Weights of a small GPT-style language model, trained from scratch on English Wikipedia.
Size: 4 heads of 64, 12.4M parameters.
Architecture: LayerNorm before each block, ALiBi.
Training: a variant of Adam for these matrices, 315M tokens.
Each number is 128 + 32 x the weight over its row's rms, rounded and kept within 0 to 255. Layers, rows and columns count from 0. Numbers have three digits each. The size before them is the row's rms in percent of the matrix's.

# down: layer 2 MLP down (transposed), 1024x256, rms 0.0553, rows 569-668, columns 0-63
# up: layer 2 MLP up, 1024x256, rms 0.0676, rows 570-669, columns 0-63
down569 094:108141139174150107122143056130171137130148203151125131121126162168160079117129153151123098070147126090129140142138135110120125132160130075145133151100114113144120159170152099133113120103067126
up570 101:117126097131189163136060142133169142154113127154088152148114115165179137095106110179108120111112112125094084092179147090132126132119142212142158115128189146197122097166208097192107127157081114
down570 090:087140103144179085145152107141115116102110114115150140119133125114100114153118192152130162111130162138096089151072168136146173140159117106112171115123069176143054112155141159090117092111112142
up571 109:137101092123152127158128143142137115120068074138147096125115163165031149137149087052084187103053143143087109132115174141170137084155120099124158153112074169083120122115170167122087112157155145
down571 108:097170127115146150118164149114075118086101119125148164128125061150147084077157077214115211145105114127137151139158070147145123164098094113056164136151091147161103107167079100125124122145151149
up572 099:055185124158115163110093157144175087115161131193119095144120067129110099107193161116123161092174102100120075144111078150182134086076168100119168127124139180110129150095117149121166079043117070
down572 099:069157184102165103101102137165077129107078135124137176082059098098076148160152146115116093101103095165136173098143128167143101089070115115136109094172160146101121097074112115154145107086146122
up573 104:150148083106104179114127156141219160130085101084139136126144076157060177143131148130153140118156124134076086084158134129146106106146201134165127109150125118101107120107159075106119123108125177
down573 099:077117118178092102119144151162136113070120106123076211110152169102160115138118090102141125166139150084165126192155110174142103119102140172108092081140139089164088142084053084136135093126196127
up574 104:127130155125129151134091131132144168150132099149163150118156088183135125109130153056069133100213114162110178085146100149217135139110215147118177126093116117147122125179145155172172121150129153
down574 115:150167111124105185125152052109137164148108049141163146123123095130147145204100128096103162086160121152159154095143111133117154137154150117103087134122152176103104165137111097098126157095090118
up575 107:118170112150103144122149104133149127145097097160188125167097158113088151153107107136111165084149096135083168134125154148149158153147095174152133085135188071143159057077166096097033212134115176
down575 110:097101103117151136075072123147095089164198035090075121113145115133123196158124096125140072136144187118105154160130076147091160148148081134172113134089175137164118164100125174162137073120136111
up576 089:106134162100140157174150157141146106148174107086130146122114138156141119114200105121112139178112097135138058097124157121157085146178098124127113090156107109177110084161141088110113108108057166
down576 090:127093099137102033101133091089183133149111074158139116088221197154049096086050153110085167133166184122158147122116099074082203145126124105155141204042178154111150161141135152139111122095156129
up577 093:158174122179156122099153109102152084110113161175103055093107094127129097119161129138085204129117110084146164088105156150140141119101085167094120172107103148078185159122131160144148127160134122
down577 084:150138138158124143158136059089185151055116173083116110088118105059094126150144139118168103141125190082126117077098067156116089118103092181173139098162140101144145135111136140122125177092144157
up578 126:150065074118160174150155088087149134131080132119169084112169134127129087148105177132065141129101050179104156126114145124144160124173188108165153134114119133166161103158184069134059193117115145
down578 187:143157117096173163130140129126085150121106142119191070133134175147126146191161160142144146128100080147106116113142134181178146145165076145162136141113149154168199076133178082105097141084080133
up579 119:134134148112201139141167119099074213182141098104117110105127111189130084153153139172120108129150140179132098107150105136153121159077209164095100100135136084139131158112148092108118218084173177
down579 146:139118136152134164158108081109094145088112113130162146185106145165175181164174137162124113089166112105162226113096129089122145133069121127158151155132153129194118131133102152073110170161118120
up580 105:092119114105165146145153121118144129110123122113148062200147128151147135068155129129158105094182112093128135147159138161191139139090154119133149037070110107106125143101130138111057176102100132
down580 104:152170122104165076055123121142167118102152157102213098167149144157186140167143182113128096124155149141136138157074114094123122111167128160114104137149120134092098133148159143067103063109092124
up581 097:157179064120160112144138112133152113161113099111144137163174141162120222179169107101153142092144172121174111168173112138189091062130130178106147098171150110153130172163112144074073141159116133
down581 090:138142109186132155068112135132154083105109153141138156102084101113103120163128144114120123139136117101182162117119157109120101116080167119122151158078077146181130128150094142149065147125132141
up582 090:089093053151194115091152159126155141142099145117145102195178103139160113146204155094089135112119131117125169173196132077176079085172130108117115169145094112108125124109077098115113122060180150
down582 085:096130174108120097113103073123125086083230085136137093129151129139155168152144144137151119132139100124142104075093126116129171099093128130108120126175099130127144094130142144113184100151211075
up583 091:140117120104150117176114129152207141141075080141159114078062129086090123093153101147160145082142095113091132136149107082111156121119156119135074099161191112160119130128135108128131144145098069
down583 084:197092109126128118085116108152112130062094157076093135125194136164088140098119137100114133132139145130155118108177136182146092094163156147107164152098153110088090147091107157136054073139133135
up584 101:140147092147165142122136128115136123135117207139144106145085155142115149141141139089141128155143137159126136110117168078156089099086145139195133152108113124134142129120134127124102099134105114
down584 092:167062121088167093139132160123135174100182152066143121066147117155157088120114143083143117131125225092109110140128133172125130142150165107120078213142139133127059091111084170137089115171129143
up585 103:155169142114159134123140120061092093146156147174067105137116084128118135178173157141134141164129135180135110096086105144117109072146153159119112114141149207089143149107163144147129167110091099
down585 105:140140135169152137086180189114093170144122161162139084132164115104145119124172131144137059133069106133161137106151111149157145112158134099148109111125121144124065127103170112135141136113088093
up586 105:074103083178131129159161119068111138164052153162101147137138145113099157156105143171142190096143107143064044136155169134137148121137107117143102116168158188147149111140126095219089144148147154
down586 107:134071169138131108119126115089071191098158126107199093156175154089084102151087133184112134120098128118102122139133165107109200163073097185088136107155137123175175096197163108092151165118119120
up587 082:131143125053107148156156113137087164122201098099140086149093105194158177107180117113072108058137114140056141183089126144149162096091142139042130115087126210159137129144116149150065155126110146
down587 089:131127118175121111119093141107115100080172155122102169143183116100149096079119139156190170153119176117172126116128086104142135152124083156126113128147172085185133148069141155193187101084127139
up588 092:171154111122127115104089104031110100117153095110094105155099086129128172108151112160153137166068142153099064091108106144137181141147118206157198173147066144180158091165167155064108134082097111
down588 085:102108133132153142112096084133135158161185134105150111132104089122223130131111163114146141142116094117101110121147156148137088097156132100123104141084133136028136147143101133155115181107180118
up589 104:097104100121123155108173119108113194168153108146175053125169138144141117207188134094077077057118158100116130082168116129144140080096107121131145135131128165101134045131115135082140160082160100
down589 099:148150112149085105149091149137161182118093210115149152109103160152122128151142194105171095155082108176130094131106103096111108135122123128148066126146084128121129144154116143166130119104042150
up590 099:159112097157180151091123120149097144161075093132145132148170137131100122139143082066098153059110150089113090101192085095146131154074127157149092149173108116120157144124130102126137145126144107
down590 091:130126135115081095126155136153161103153102111096163093179175118100125137166099177170159091129107134120126114107152144101089084148131097147141087126137164170136061137067164134183102164180126134
up591 099:099133118087160129109154130118111151150122055094112089178111140146119111144136168110130163097119114093137122125140112186154134159140150145101128105084110152121122158168148126142140153078108136
down591 104:090072114127133130096163089136098111086105139146139121123187152102159139133022177097110150165134139179123174133151158103147121099075091175120126120138157092153153136096130073125168155143138146
up592 103:079128106188120181153160177125137125112092149147110121145129085119086033108139188095144140148137096127085100151135143096123130172166122206186094112188139142123135125098136155174090073100124115
down592 101:083090133107137131127110100132177143119110182132103110166188182120107085193120154152111107098110121110146103137089126121172118123117111093111113049148145141137163170117128091170137189147066147
up593 097:132124084110115155139159079130091092136108100144084107134112182130063131164151122135088225132099125161132137020136182123164142163164131125182147109140113095098125132145124126086106085122124150
down593 097:102117168108095106090146097122119149079158165105139156109142129163113154100126139081111125142121131139084160184149089093110076102087111137094161094142174120121105110159114145134065136145097147
up594 097:109148141125155165148215068156128157155073170144132062185088123110115151104161114085087166107105100118126137101188121130163122104130119149147114151137083089063139126142164126165112139121151090
down594 095:124128158153091139145173102126095065107191087103099140130095085112151106130137140173157090151216178156126177081085168133139121130148159099101178095098117152066152129158164121132145122089091133
up595 111:117127154129167086108110166093072126139185117130101119125191152140097142161136096169140103137163165166142111073119172173169157129134184101126118082164106150116112119109123131066111135130177150
down595 114:175162093208144055150154081079145162088104074130159099140090106144126130111101129190142104107182180157149173116076158123125098139127138075113161073104097114142076132113097139125132134122088149
up596 104:048139117121216159142107171150130168149092061159131108130131150161104116138139162125139111125114143098141164110148143082141087116102172146215106142139168114145111113090183155118144144111124185
down596 122:062115106129180114155113125123094157210111064211120134128160146088135146158105082103159146058125108116167136135130113105100119041119214122133117093121151135142137082153124073157158133130177144
up597 096:099105094093109169095146160122123141155054099107122134143142131183130131090171109208170172104164115118156122152167113117112157182099135174115110098144125198141094137144173148176164104085120115
down597 095:209155123136147096105148152092185088144152168119169095123132068108121122128151093105200078113115093124127144135163141184139125152138089092142099067087096104146087156131108093129160088086159109
up598 113:144084111165105128187110113084146122158114120147135121128123114125112158117125101128101163103148171118152126153189150101110129141110121122153107140175107176136134106134191130128104131144105123
down598 115:140107209127066151171147107109088084103114138100077089088119123165121128091104091120062106162162115125150187160102108128105166154086138107130129079140122105120146157059081178114190177122135106
up599 105:180140103107136111103110124120133093145132141164186126158173132116087155161172103116110145130132131098119164143109079100192157078005129166146168119157125173146195105113170125041073158138160079
down599 100:171123124149150162097151133171157048096132159155159151109094132128103105111147128089134134118146085134128176118088089133123121133181130104069168128161088112146085131139131114187107087123227122
up600 108:152122139152178142142123162077075094155110158135092094131107103081143141132208103166115131147188121143153150135153117140137148124037146124139203038110145095105129107129155071109173149105153135
down600 117:176193134120100105209086149103092153125170105112102183119163096126138094157179143132075137155127150117142172166115102154137169126120123162120111193082083111100113130108176128141163214071158172
up601 111:170109127057132154143113088149156090171194039092155165186112140134154149173118084086088129103149176153081120098095081137147118135097192167141199108169092143170172161118125055054118185152155111
down601 115:051126147057149108147118212094091114104082120114134137140149114181146137137142130164123122099164098111150168103082156172164164141144080143092165069097019133102118156145107131145167132160116088
up602 106:123118159151190194164081090096087148120144135169145118147115103122099154165144146116129120132128167179085185118098133112130110092079131152143148137139066119119125106186157099107127122145130116
down602 114:137096154095159102122151106221155145115139112123112114167153182149075124177124179114116163148091125117145172122117134111125094197153106070076109170099149121130139141164121106118141121117157134
up603 103:134094082104106167177112197152108113125105108083128107141073152120079131121117112140132235124099097118141096072089166096134179111150116158160128143129117172208114075126131140121154080149172119
down603 109:153147089084101171153111156154147144151128135161123096159102094130035107154116134204114131094088097126147092152116115081116062174096156117074154074094080108152085153163116134142137102088114123
up604 097:099172140176096158089086185106156151104105114174154133136104041132094129089118142126077088093131139178071120159129136088128167145119183151156144105149129075138130159124093102140214137120112131
down604 091:096130109077154079150181149097101123134143124082079170142101130127153132156112121127130129131120095143133149112068170109114119151118178140087172127128169165127121099172128139060121101089202144
up605 095:153110119116129158129221140076085134161110140111154102150111108112157062133135106121153111121147124138123094128162128094121198140104146128150180103095178136150174146112134165060117135144074081
down605 096:123079109165121084108100146148116089145188186175138124148127104141173172103153171103171097168117104149144181108114075138094116192115114078118116084120160134146138066141094149096123186146151194
up606 098:183197136120158110086080116069128093114142129122135150143120102118143131155125096145084124127107144102151138144087184124110146133099158146153097166088174222142147218146134140148081152121109118
down606 096:084129119096158140109118212152140101141113131123056127071150159151132226156126133138142111170088106150110136099196147106162120154138079112105184173078137092158135115090084124147145151146123198
up607 101:053148106155115097150128144139153114121070076173140150162113101199113108134136101161100086121129112079102183112099204159175111146108142110135125155118082144126118126118130203091128141085107098
down607 096:174139121131211093148141123166125064132082127107140128092143134133117120062123114151111183144143163148075174157144119136128094142092237151091128149130140113151077096127122094069113114139137121
up608 100:077220046139093167102187179147116121111098109097182111117118057145079125136154117086095163098148111190104141097104136068171082162127073132119140119105172117147113124106131094126144178084082135
down608 101:145181063121175132095186120160154118118148150166106152150167148137112119104112097147132147064094093106167085197130073132141077151128163085133091088140135102118112138138150104139182109174161129
up609 101:088146123126132094186164118101148156163068118089141108101067084115104186140136128137089199147126101091157102122135110191138111131099145159155145164077154113123144161104119169115103168140137094
down609 094:110125122111147165095073185099111130093138140103114078129057069148165135092177116182128123073085093138109098132142095147151165067125111116117116198141130164089163142074177167087113100127089139
up610 096:058069128165123165173160100134145141117077118146169120110069147145115127160097134112096164176150178127097160138143171167131167102119162171080187095165115131150144089160160109136094123103157136
down610 093:090072154210083138118156129197125102069177135074102137098135132102158119120146119173157116138142087119149160107173102155200062138118153120118183132207140096165076130135066127179107142157169092
up611 104:149157079111116122166136115166159155175113139125142140165117140136134120139142106097110111101180092117133112129214105123121183134101144183100170099146162102117199152179130182143146115118160110
down611 107:097115147093161103073159136124115118172115117142180106097107104113198141107182071092111158112126119162161083113175111150107139077090125115091152140149110094151151132139144171151097111102195116
up612 087:206094128118135157171059118131115211178123062142151086116145129174092179126187085092086098146144131131105166072161140109183141070059177162123169129143128121108136099210128106077150132121156121
down612 101:120114126115129167170133130097095144189146083147112126160122112147078184171142102126168105138146106142104151111158122130145150098098155158171134121133127183129156125175118133114110139051112090
up613 101:167158051157119122096179153125142150106119128145134108142106093135125153186113163118120189086093129138129123121114136117204131135141136185099126140152156150155146161103121125173072108151127123
down613 099:169078169134137088165100140161155096098145148163199114157093147134145105130134186129146156136110099126102089124127102138136133129167050148116125173083075120131143128159119096084133155153142063
up614 095:077113126104137120121135176153098186181135054123112173168208161177145054105129079140093143123186096114122129059203112065139144145144111122161152098116155094255133094118104078110135118076122155
down614 092:104166147062148073141124139101131178074118154096111157143072073135136092131169116155103151119159136073122108082101119153164096173131146119095108065104133171115110147147145083151183151137038168
up615 094:174135172099158154124145078094094144161131105138119115174097107128139145115129156046080116099151091145124142114075112193131129122113087147156126107114121143085066157141135076110091121128128106
down615 090:122088118068084105161099123180173195138145138082126146067102169087143153129166101157110096193075156145120143121164138087148153122154090087123125151117109087147135206091051087136121154213106138
up616 104:124114081162160158122119130039141118108070108154141188149117160157123131117145156115082189052145104060127124116114106091148133140115151207142116138129138121167142134102122160137124150130136150
down616 092:130137125159109192184092112125090111120109129161136112182104145159130114111102125147138105090185136151096098125146000145132105098134115124098121090150042073172137123135130135175109177180119166
up617 121:125114099185129141081104164091144136134114139130129170117125093125109165109147083070114078176119130134133128094148182206154149115112148177062163141150124196123180099111122075122132116090155166
down617 134:091138141132127192143119184170098077153064138102136123115138120137128110149121139126161166164146053129152098130121110118120089125118093183088117102169100128158103128129148123123148089085118132
up618 096:102121126057144150137156084145192144152147150167120168135138110174151140158164094161130175111097156085098136133150115099106176111089152173104086101162161117157125136113134084115097117144171100
down618 105:136140156136138117135146107173143168078130146222212070120105106132125105129110159135146215141104162091124155119151063203142094155115106140106135172088157136120056089072065137165137115162141097
up619 090:135105137136150157143124147154121140125111070145109165192111170143150143160109101101075113152145074140171092114145121098159177136116109137150149179092117139151117087172116151161153119138106155
down619 089:119100146128122107168162118121124107148166126138113078091130120139104158178128187123155105145158090119107163135136153130135135148158105156142170156085120107090077118083093128097021111121132166
up620 092:065128144139123150171103170117165168174100139065146181096160162172102164121138085179146181148134058135105185092155164157143107118116141143108103093120104083102126159124163093135160130120127050
down620 084:084146193109130099119181113107092132113103151156134175113123161149169165153138134108128107144143139142172143093170116144156166145119172103119076111057115176088117138121144218152119036161152112
up621 103:147096113149162158187124106104086169142173148177212162125181093160172159189109098084094121073135190118146084110122085117104119108073131111170107137121120120139139146109132104057117230101086127
down621 111:171147134168126096141099131178123161092151156172131118143114127113071126176106161136115180119089141071131178142094104113049075098119150157132098130052146152099087156170157169135099132093159049
up622 088:104073111167148177155171130118100172157068112151126143178165159139080109141121191104097155125118125135122064112097104078178112158133144117133132094154124099163147121136169139090125115099136180
down622 096:123149075094124135106146171107137128072127104091119112121171115157125162120146077128152077103119200085138167148165095131043153066140140220118107189151162129133123101099082174148169115136155138
up623 101:146149117171130096121150204094119075107191143118095104182126139110137182138124102147147194141107070125139095060131146086164114121107095117127124105091132168193132108136145062089109139112133101
down623 108:132147173095144151100163102105121122169087183111155096110105115133187116137144166113100148097101183111142102171150147168145138155125125125089122095138141148088146128198121118128155123137175152
up624 103:094102105145166150093143160098134133129084071128149088166112125111090118121164122134125110118170084097076084103129089128196107129090201155136196107091117154118155133068120121118168110059157112
down624 103:161113109106161069165051076145156142146102115158133095141104141121086141063125092174157164119120163062158193128136170102128120172184135108121090180144091078127143100108143127104092095121173146
up625 100:083109144105148116143132115164150150107131118124142183153154012085117102146091156090118131098161140125141132103149170176114142144093119159082138110113106159165148138159121118112115168112145132
down625 084:185179137171132127114121077149107122132074113136131171085144118137163131114066107146137141137124117179113154107065151111100143113101064083148109078165138077103093124142122150098084160115141137
up626 099:157137121148104160130091138123109166132157128057167138180103125162110149167139136125132128120097175148123126126097167124165222150118141139134113116175104074138122163120099049126144179122118120
down626 098:149193091139158138139143079130148131142090111177127157175123111117131095049103102175153136137058119191109135113129119142108066157132106147133121166148132144189121120177080128157092045132106126
up627 108:152128111135146152123151140110107179138155030115150086155134123154144155088151127135124130023154073153148165131153135175150108116156158140121117101139096164077121120177147171131157164056094170
down627 113:148103166178120151139125080133060134137135118126149148137131179129153094180142129147098092115169125143127112088137118109121095167207158154072146176088177142125131152053145141158160187126128166
up628 098:150176153113146163144196139066129192188103170098156098128116100107136141129154094108124132098147048182180094150130139178100110114134102178084115150155063144112112164112109133151159188112108107
down628 086:113085151129144106163076096134100132118151117064111126113113133118132078099125115085103124117155052133148149140092156090095098148170165015107140127144180097119110116135130089093074144135135139
up629 104:104166074132122109183155201128148097157179105148115167134136117114113113152106112144115202159119050126150179073113193112157145087134135093128144112122172134160133163093132150080150125119126161
down629 111:175148194100146108139173134131161110148114098157146131077131157142093125198171099139109147058154167249162094187109145145154173108138147148082111172126188113138125076144149164147078131113110140
up630 108:092140152109155184132140141069148168130128160103099156166106112136153125130134099212140137095090074137093134100170127148091130165129094155108179119075160136142124127161117065177125130073095102
down630 102:090141118159106161124120119101128137139135116119168094157115189140068151101096075068118151121146187179036110046126085072128121124117152139182151144101198120062146095135101099106137201089079124
up631 096:079147123149112098134088134080064139144116150098114193132181148117090170180183067119124122105116110124182126115165104161090126138099136095125121112158135109157118129152226091125135130141140103
down631 097:119201163094140163122165080091133147082065151156159092162089152102105153114125134123032180177119105103065130097142072132169171152151124169137143117105127123101157148082098141112110101124110125
up632 109:158115126060164101085060112114131129155121089107156113109189153112096154111166123074165144156103126054107173107098162125100106110071180149159093164167154108204233134129128092149159124179180168
down632 120:127094120148127091154149093192159099128150093022094078094183100144159149073115148135155132173106142034152102100133161140145081228103130142142168212166171129101089105105122157067057131134160128
up633 096:160172103098166111163082190120084115143170068128128174176076115123152080133134154128118145128181106092112108170111103107199113175155121147127151092120126112162153121142139126098119136111130141
down633 101:090160122210060142165089097147155184114154082167133165174104141175136086117118146127127127081169143137161119139119169087187115115098082160120156096093108129157122087138117100157090105135143109
up634 103:169111147139160139129135096188124097228187135198089205111097121142174168189165134133137141114091107078131123119153104116089136135104108173102152126112104160166132166164172080147072143135134107
down634 101:115093184190183143113071089154128144094101127103141120127154141094165129147112147127144162103122148095039104177156124153092145129142168102154121118132129192100125123102175194159105081100148120
up635 104:132140140138168141111167142152107136120102119121137138097127105089131125244152126131159091112108071166102140147104168187107131105103137174174166119171151109115121121067160162098131148150128142
down635 101:103164144150133104157156129146144139167102140154151093162138124107148137128072156160153186118149083142116071136150051173100154103143101141158130126093113119188098166152123077111140027095126123
up636 091:089118096144076149173114209097138146127089133085152094119109177148124164169135120159093140136142099131132089067161158075116127139124158161156128141127145107189152145075179139145181122123054114
down636 084:086177130082172106135104148155106132113144187117102159122103078167096154145137132168165177115165114160164136134127157156183093192100160095158115146076115119091145092106086133215118099158099112
up637 093:087133117140126118163131113105121174148107132113190148138129112147131102130113153156108151126149106098096125143121160092201166171099178177139174076149125112120142097106133183142064107133130167
down637 083:165132109126124126163110097106133141165064145167120129164129126186097132098106081102167096125096213183128138107129062150151174087113162138184102189129104143137142096111124082121148143102144074
up638 110:142114099160137171113145172063078121165177130138141082159127110173133127146110142127142135105107146124081100078133098171132164095112170130123107133142116216133160142147134125098094120091098124
down638 117:132101135133149119079116112102127078166132131146133109138140156134055105146154131104149136059099185087121150063055123107091090117187157031125102090162192133139156080122120102163121145125093140
up639 092:129098095117090148127158178070123094119110146171115164126181088108080181139119064156108140115141110126076070159245082133143067146081105139135120147196098168145133128129152097086144154089096051
down639 088:155131086150153112138153146133145157117123113133111119086148129125069132114101107151152078190114101133161188144110158129160145170130192096162118157154107136098076117162082101165166124159200117
up640 102:164166121093181156124134150134116177172143136152174125110118114126100111141162115143107161122137057108114104111167133143165111085095163118193139103109175102117129119094153146054198143069105128
down640 104:135149190120171145113096114160154151094172103069098081092057147140156117180136133141073128119157117099121087167180159158122144201150118182034146158125180157108136145146102150138059203143091110
up641 114:096096078194102177074138182084098117118154113185137130139127160090134103145109122159121150133098115134116111121138141167118126099073126158127139125140094190125202128089104153152180144138147093
down641 112:135147101116078159151120143127132121044212175101087140115152121161135119148099098107162137196165125112130163134149105122130146155113164091138080150145169175149147100098128149188129092146122151
up642 101:110136125080123110139111179135082097141123161137142215142169168124141177141165132111122116095150160139135164132084119092156127057095120108177125120128152133191145142140119070108097133168051107
down642 104:148140054132068120173083125159126128143103098075126124115127100106165162138125129134120159122137155133129101147129065111115131048038097122135108144171111102112099118204117146178137087099126095
up643 098:123089139070124120144142182117112127163147136141144177143138131098156164080182077163104139116162086124154113089196083111154152122112113159127148095115140101165181177176171128119134225063131085
down643 092:128147143136127129162131154113088147086167135142092072069156128151205093077168104131146132050104109128122139128169137127097178079125121091179115153144123084139145129178119118142128122129187123
up644 105:115193114136147117089093140160146105147131038160105088106075108145112198113144138137122142114096126124124133113105142134137173169142178188137159068075088129092121119114105134106139193127183149
down644 105:155155129101048097168075135138124144145083158137133092094117107130148190126052156104155125136118080101170099146122052118077046096141140148172104131181144205077117143151159159124173119157190122
up645 108:126126114138112155138107120137184121113149151133121115151183104091129158157126130128087098139172155077107123104142127141199151097055151150101141096177149111098215154111076062143119161191190155
down645 110:124092110163149105111128075136121112094094197096141130114133117146150122092134063073146062136163095166106184138121141120077118202131184107137150102164152090137137132102073078142113138140169082
up646 099:192233143071087165164082175106138114099133117106177120129085088084127186170172139154142124127157130150141123175141101134131167142108133167168152138134120155134152132144111122090121114154109098
down646 100:151064071124177095136130147132171127102067154133117140146161126129073072092097217138143144149148172114141160114138160137089076102201180106109153123137154134097160122084097161058119130137095110
up647 088:118093162109148124191166095156117169128073125126146131183138146159170134169109126170129132040110086114083177108178111115115160105081113141119174118129145041100142143102140116097161215152105113
down647 082:075171105153124144134134097102089106069178112157127139093090139113082168150098176146113143208166128117148145119180134154145053173173160135079089076184173098125097143151082159131121111133114131
up648 108:132093167163148178187037142155110111136157090148119117192103137087137131118160103135126137140129111146129110142112159165130145136136137110133119053131162086168114125137135129162187152178064151
down648 109:123116124198110116147105063144133120127172185129114083137103128179158112023070153087156128148083135180107096097121127143153125201129122097104140077119128146145147187183088109140083157112165118
up649 099:111099112124144187113171211092150116102121108156073115110069098143119123071133125172134182149141143090149110106133151142109138144136195135135135055090162167112122129105137153141152115043104170
down649 104:142144142143125134147135082174143135146107164094181104084105107155159101128119119087146148110100200099163129176180154104109170130119165130127156172165138085139122150107136099176120199116139121
up650 087:111064122137084157150127135101175137165129144130095126162178107094191151137125166136109201138142113117090116104130105142104191131102106162091143175149121176100231176078156190090181085154175129
down650 095:147189155142138132117114160113103121167101133107228145132079075062088092147187147131113098129154109084165079148061138153180086039122075145106160120157029148125134146136149150149125125098093135
up651 096:159156073073162193125063164128115108163134088120143119145071140146155145138176092090126177085080139112142141069204126117136139150102129126147087123119120150142131106169130050129150157068165078
down651 096:182132142097147129132158111092115112144146095067106145086093121130155154104033149169151143200125161136123120169093147135159161129141134164124142138126118147152082143146072158119080178165164110
up652 096:138164150150167161146143160122127109144080100129205106169100132117102089149147117112051099094142114172099087073079086143166129101170138078153115131173113146131139117169133128061126192161134049
down652 093:152055117091146129137149117149111113124118137131079166073088143160160159126139114157089165149095134117124189177091129060126093144171154148158113148073150109109064101088123121179084090084156132
up653 105:199089163089114135140090133076150137140092101062102141136168175144112167158121144143115108163141123135114108146176112125191092116125120208102129084174208109158142136181150133055121143140180110
down653 108:133115085145108121138118117177121148123179089111086111103156123090135160181123150131129096117193123132192156147153156081105175146168161159099121129107123138157126123124149140132089113120162123
up654 117:127174155115161186107116175135125102167136098116103101146040138185168110113140107188160158113112147146132069106130154117145187193087102180129183078104141128127170141086147181154140131116094130
down654 122:128103124117134103101145051204128013156159102133148084141131112057128143136080151136095078145112076109129118143066162102130169149184116113129180123163158127133089135169106129158129140165170162
up655 099:156112071084139135132158176136147185137137074096142161126125117189121163135137095123080127053099132145092144134100138178151167165135138177156121172095141116110162145135135139092139195164145137
down655 097:072160140084147127139125126107186146080101169102128091102120122090077105093130109180072105085179125109144117102130205147111140103126093077120153111132114136116161124096197138143163070075139099
up656 098:114091120124140132116089143142100120162154091170167113152143136110067124122115181150159165135186092120096176125184184112144159136119186158101154158065154107128145131169138138037075104167137121
down656 103:136174121110147108135119156172137172161146116150157136158110152062139082128194143155152104065131151150088101137159172096115113160164087106118177103095135118169179183130161097189086081124097135
up657 103:127136114081140141204091129135121067156133165090185126138141164109190141148159136130132123114118155029131102140106103088154134071095133134102130106129131110130143161155192129067096118157135090
down657 108:144087148146068104170149142137136141111148127133161159174156133101133101150133131104082117092086179110176124150125126081151127146104206116158130101137094103110164154138108104159070152103185140
up658 101:092109160095150224218163169140155147105143146139124099123125141086151129152129158136145173107120132094119108130173132133128118109124133158123089106112175113139113186143103140163127183135151156
down658 103:192142111108103134135166116126182154126122094137170163164139173105098105114154107107154146152077111141119168130073150102069091093139155142090115115133127075105117166123105111103142141136048158
up659 103:080120147099106167247178160129152180119150064128097139135157076193102104108111139102098181104089049133159103144166124125142105089177114064188093138138091102134081121117171136131151153113109171
down659 111:112156135105141167172149120099169108089092087117112121164157134100128160122133124182157119127085095122110137121197078093115100085132109187139049131107144083127089181168097081110091129179124127
up660 103:115106103145167130119135134111138158174100168146129093166167118107151086168178113084151160144117094148165111136094114116109083147165165094206081155169159132173121106123137144133067080138043118
down660 108:178152143081135117165103079073089100185117148142074136089184142155154152081144085094172153126083147128092081075165136099155167115150202116115149158110185067068133140090061139104102104130127112
up661 095:161085124082117167099075157155123133135143134109112131187185107101176164131184054106113106087148157108167160124094152111167179115129145140148102037074114093178139082124138101194105163165136157
down661 095:098189109104178091143155165138137066156126125116185121167153142145103172112112126151090093219130102105113121137165158082147184130036100193067125141107113101155159142120114149161165179096129113
up662 094:132131059128091174088128160182090149157137150124139122110060125125159149162201101108103158127087174127144167099187156139151131156053124140107143128148120133113091147125174085102103077142104084
down662 095:202142113114145153105178153109060119074150151097105133079103193075099097111110107128148094139036136138135151130135198120149158178173123118151142129187161120149119137088178101083151099182112091
up663 112:141159059107203112115145176165092112137156139126142148156162142138117153118180093124117077147150155120160169133130192149237109117116162155154114073100121108082137142113097105030102157114156170
down663 124:142129150090135186112131113163184106141107121114143100154144152159124125085151077202153135149120135149202163068133156092106120142123137124151178151113141134177128076142062139120096133135100121
up664 094:167108158094128082108106161088192231090136113102100103114105166124109137146135143126132119105104121141097108139163073133142146096109169119139186097118141134109126196155096171138154153146155186
down664 093:079122124103123145143123166100106123145160160170101105133127077119101147123112187099108102142144183108105164141076190103139137137130120201142135197149077098138120083156110174111097188163100105
up665 090:106162133168175182103156200154151120120100140156166185151070105148171145169131170126067199134146145103094134077156080134118123089112088146117151122124104136165198122082121077152113084097135125
down665 094:125155207149103119157152110168072150067179147145168124113101101109130133112144183063130169060134109134121163124137132167144132061105077084141087157132095119071114109166092176084129083084169116
up666 099:101094125133113145100071121102127191138088118120151153158113072141144148112148125123087148096158055122118058163091115187130087117110121120107120114194027119175140135177113151104144113124156077
down666 078:141102144079178118140140172138177107105112117195160127143130146102120109149123093080076148136138054182034116182103107097182114103096122174099146133121133175136115111072147167168103059127096148
up667 106:083099108151134133151121120111136101124139140114101202169113055155115079107131133152154169138144116181071049068109168069110121186151091105172075146139148109150120130116135107133147111124103100
down667 099:168075141161113137064118041130202186076148151060174126157067129138157146151121142096132058120153115096168182105134111161101126147144141098106084133188156136130134142129120036083151154132118136
up668 112:141105112112158188118141096102115090152082144093184079123146123148137133132142163140119104147084066176104149126092155099148182133130173149154175150084106127118119115149224086076115141090090133
down668 140:117152141165173156144135122105111131131103129119209086211134131153135102168122116145125204147093104131154101149184133124160130122175155108153075111150142109166160072137195076125086124079059133
up669 094:161137132099197139124231182118139173163099087113150127102108119107086091110175107133139146078125115076150147138135093151195079104117158099209196158119139102120121150091159186086147099143105149